{"d_mlp": 1280, "norm": "layernorm", "positions": "learned", "tie_embeddings": true, "init": "uniform", "init_std_qkv": 0.0277, "init_std_o": 0.0343, "init_std_up": 0.0396, "init_std_down": 0.0396, "lr": 0.00838, "decay_fraction": 1.0, "z_loss": 0.0001, "train_tokens": 700100000, "dataset": "wikipedia_en"}
Each number is 128 + 32 x the weight over its row's rms, rounded and kept within 0 to 255. Layers, rows and columns count from 0. The size above them is the row's rms in percent of the matrix's.

# layer 5 attention query, 320x320, rms 0.0277, rows 249-255, columns 160-239
size [101 101 100  89 101  96  98]
[[103 165 137 118 170 201 129 141 131 111 134 127 116 104 122 104 153 119 133 160 154 103 151 149 161 155 139 172 141 115 131 129  52 176 110 128 112 158  73 147 146 128 133 146  98 129 142  95  96 155 116  74 168 136 128 117 129 152 211 140  98 139  94 139 140 107 138 123 159 130 162 102 111 153 140 145 125 131 128 186]
 [119  56 148 120 165 162 103 175 155 138 171 132 129 133  75 151 132  88 107 130 120 161 164 138  77  96 128 163 112 163 132 136 129 190 157 220 145 124  72 125 153 150 100  87 123 168 153 124  99 130 109 138 155  94 137 184  94 136 120 147 165 188  99  96 104 120 139 106 111 131  88 133 151 140 138 122  80 167 119  95]
 [177  87 116  65 131 129 127 126 144 175 135  92 160 148 103 154  95  69 118  62 173  99  72 157  47 128 112 151 160  92 115 189 139 125 137 103 153 183 146 108 137 143 134 114  87 124 170 151  54  91 119 114 144 109 133  85 161 107 158  96  98 147 119 132 164 188 163 166 148 131  70 170 149 119 161 103  97 103 124 138]
 [157 149 166 119  89 129 166 152 103 128  85 166 158 183 111  64 166 157 123 112 165  86 175 128 146  99 100 135 122  99  88 102 126 158 171  66 128  51 138 106 144 152 110 117 169 105 107 111 125  99  30 156 150 149 126 128 103 127 105  85 119  99  82 137 148  75 123 134 148  97 158 100 132 126 160 161 124 139 120 114]
 [135 120 134 116  88 170 102 111 146 176  96  87 162 159 116 101 134  95 100  88 161 214 178 142 158  65 152  88  59 142 132 161 197 112 113 147  87 134 131 114 102 111 179  76 132 114 168 138 124 116 171 134 115 116 126 125  97 117  91 136  68 117 180 153 169  96 155 143  94 149 121 157 110 154 144 169 159 133 135  97]
 [ 36 122 165 114 161 141 151 183 155 139  94 106 105 118 174 140 140 104 117  64 198 143 136 143 126 120  85  89 160  96 115 138 136  91 105 149 116  98  94  83 149 123  90 110 117  84  42 140 103 184 129 129 119 182 171 174 125 108  91 160 112 145 164 171 202  91 167 206 172 123 173 179 157  71 133 130 138 133 149 147]
 [141  69 111 205 167 137 181 126 158 117 141 114 102 101 118 168 125 126 145 112 154 163 116 160 161 178 112 109 150 158 146 125 133  62 158 166 124 149 100 114 169 151 182 112 153 155 167 134  83 121 149 135 107 157 107 106 108 121 148  87 136 105 121 131 221 137 154 140 156 138 156  83  92 172  85  87  88  72 115 133]]
# layer 5 attention key, 320x320, rms 0.0277, rows 249-255, columns 160-239
size [ 96 103 102  93  99 100 100]
[[141 112 131 132  95 133  77 110 134 195 119 112 125 193 106  61 114 146 186 159 125 138  81 137 100 133 198 138 163 146 106 158 124 122 141 137  91 183 150  67 111 104 159 128  53 104 123 160  94 145 138 123 154 122 160 143  99 147 136 100 107 208 112 152 127 143 156 161 166 138 180  62 118 164 131 136 107  92 105 136]
 [128 142 135 131 147 150  76 146 168 139 171 175 104 119  43 137  97 143 155 178  93  82 120 106 100  74 137  95 140 146 168  82 115 150 129 175 154 137 160 157 127 158 103 112  99 145 151  98  84 102 102 141 149 110  92 102 150 122  84 156 167 150 162 120 104 130 199 134  97 158 143  94  87 127 146  92 147 142 145 128]
 [ 84 100 133 148  87 171 155 176 143 168 182  57 160 139 110  94  70  80 112 112 145 110 114 147  92  63 158  65 121 119 147 131 143 137 102 140 130 148 156 150 156 174 142 102 137  82 131  82 125 133 107 171 168  94 148 139 171 150  65 104 161 193 118 125 149 163 150 126 153 164 159 183 175  92 169 152 140 110 134 157]
 [130 126 124 118  90 153 146 130 104 120 130 136 121 169 231 109 122  90 121 151 104  99 115 141 137 137 107 124 152 129 152  92 118  29 149 112 125  89 143 130 100 125 137  87 177 115 138 142 171 121 146 123 140 198 136 120  64 105 107  95  49 111 108 139 110 107 172 130 167 141 138 143  87 131 134 151 106 150 122 136]
 [128  86 104 115  56 140 128 180 141 171 109 110 173 104 169  75 173  43 136 109 175 133  94 150 131 118 143 130 115 140 156 193 169 186 104 121 120 173 174 176 110 141 185 157 128 169 147  86 161 108 135 115 110  69  69  70 107  91 166 137 138 161 105 121 144 116 151  53 151 143 130 151 152 155  60 114 124 147 122  96]
 [ 45 158 108 154  73 103 130 144 174 165 113 145  95 141 146 109 149 132 100 161 173  82 147 177 104 162  94 124 108 105  94 106 105  98 136 159 223 154 129 108 176 114  86 158 166 121 160 137 126 127 104 144 106 149 152 105 163 138 106 123 241 174 181 118 147 141 104 172 108 113 136 124 173 111 133 101  87 155 137  96]
 [123 136  96 128 172 188 125  71 134 103 106 133 120 130 133 110  66  87 149 147 124 126  83  72 120 170 156 134 118 112 134  79 152 124 174 143 157 160 187  92  74 129 110  97 130  99 125 104 116 131 119  87  87 125 139 112 109 152 142  91 112 151  85 131 123  95 149  70 181  78 165 131  68 141  57 174 145 132 187 178]]
# layer 5 attention value, 320x320, rms 0.0277, rows 224-225, columns 160-239
size [ 93 102]
[[169 152 152 135 133 163 114 107 155 135  82  98  83 178 111 158  80 129 118 116 121 132 136 150 147 164 174  79 143 141 115 176 162  88 149 160 136 151 115 102  73 117 115 169  89 106 104 157 119 134 128  76  94  80  98 128  92 169 117 166 122 150 111  72 157 109 103 104 177 179 118  59  83 172 140 175  96 159 109 123]
 [108 202 129 144 129  66 144 158 125 128 156 142 145 182 139 137 120 135 151 113 121  56 155 150 100 127  92 139 111 106 117 152 153 115 151 129 157  84 130 195 131  90 143 105 117  63 118 141  80 122 127  89 126 135 150 142 166 147 164 130 161 142 143  84 108 179 125 164  99 148 121 124 121 123 121  98 209 170  94 117]]
# layer 5 attention output (transposed), 320x320, rms 0.0343, rows 224, columns 160-239
size [ 87]
[[ 95  94  83 164 124  79 147 128  66 135 151 189 141 136 176  81 127 105 137 124 130 135 126 107  83 117 122 148 133 117 125 171 118 177  79 119  76 141 152 105 206 100 104  98 169 109 142  98 125 110 175 113 131 185 172 113 106 109 121  86 124  91 136 156  85 110 172 158 109 126 153 169 125  43 178 183 153 101 156 115]]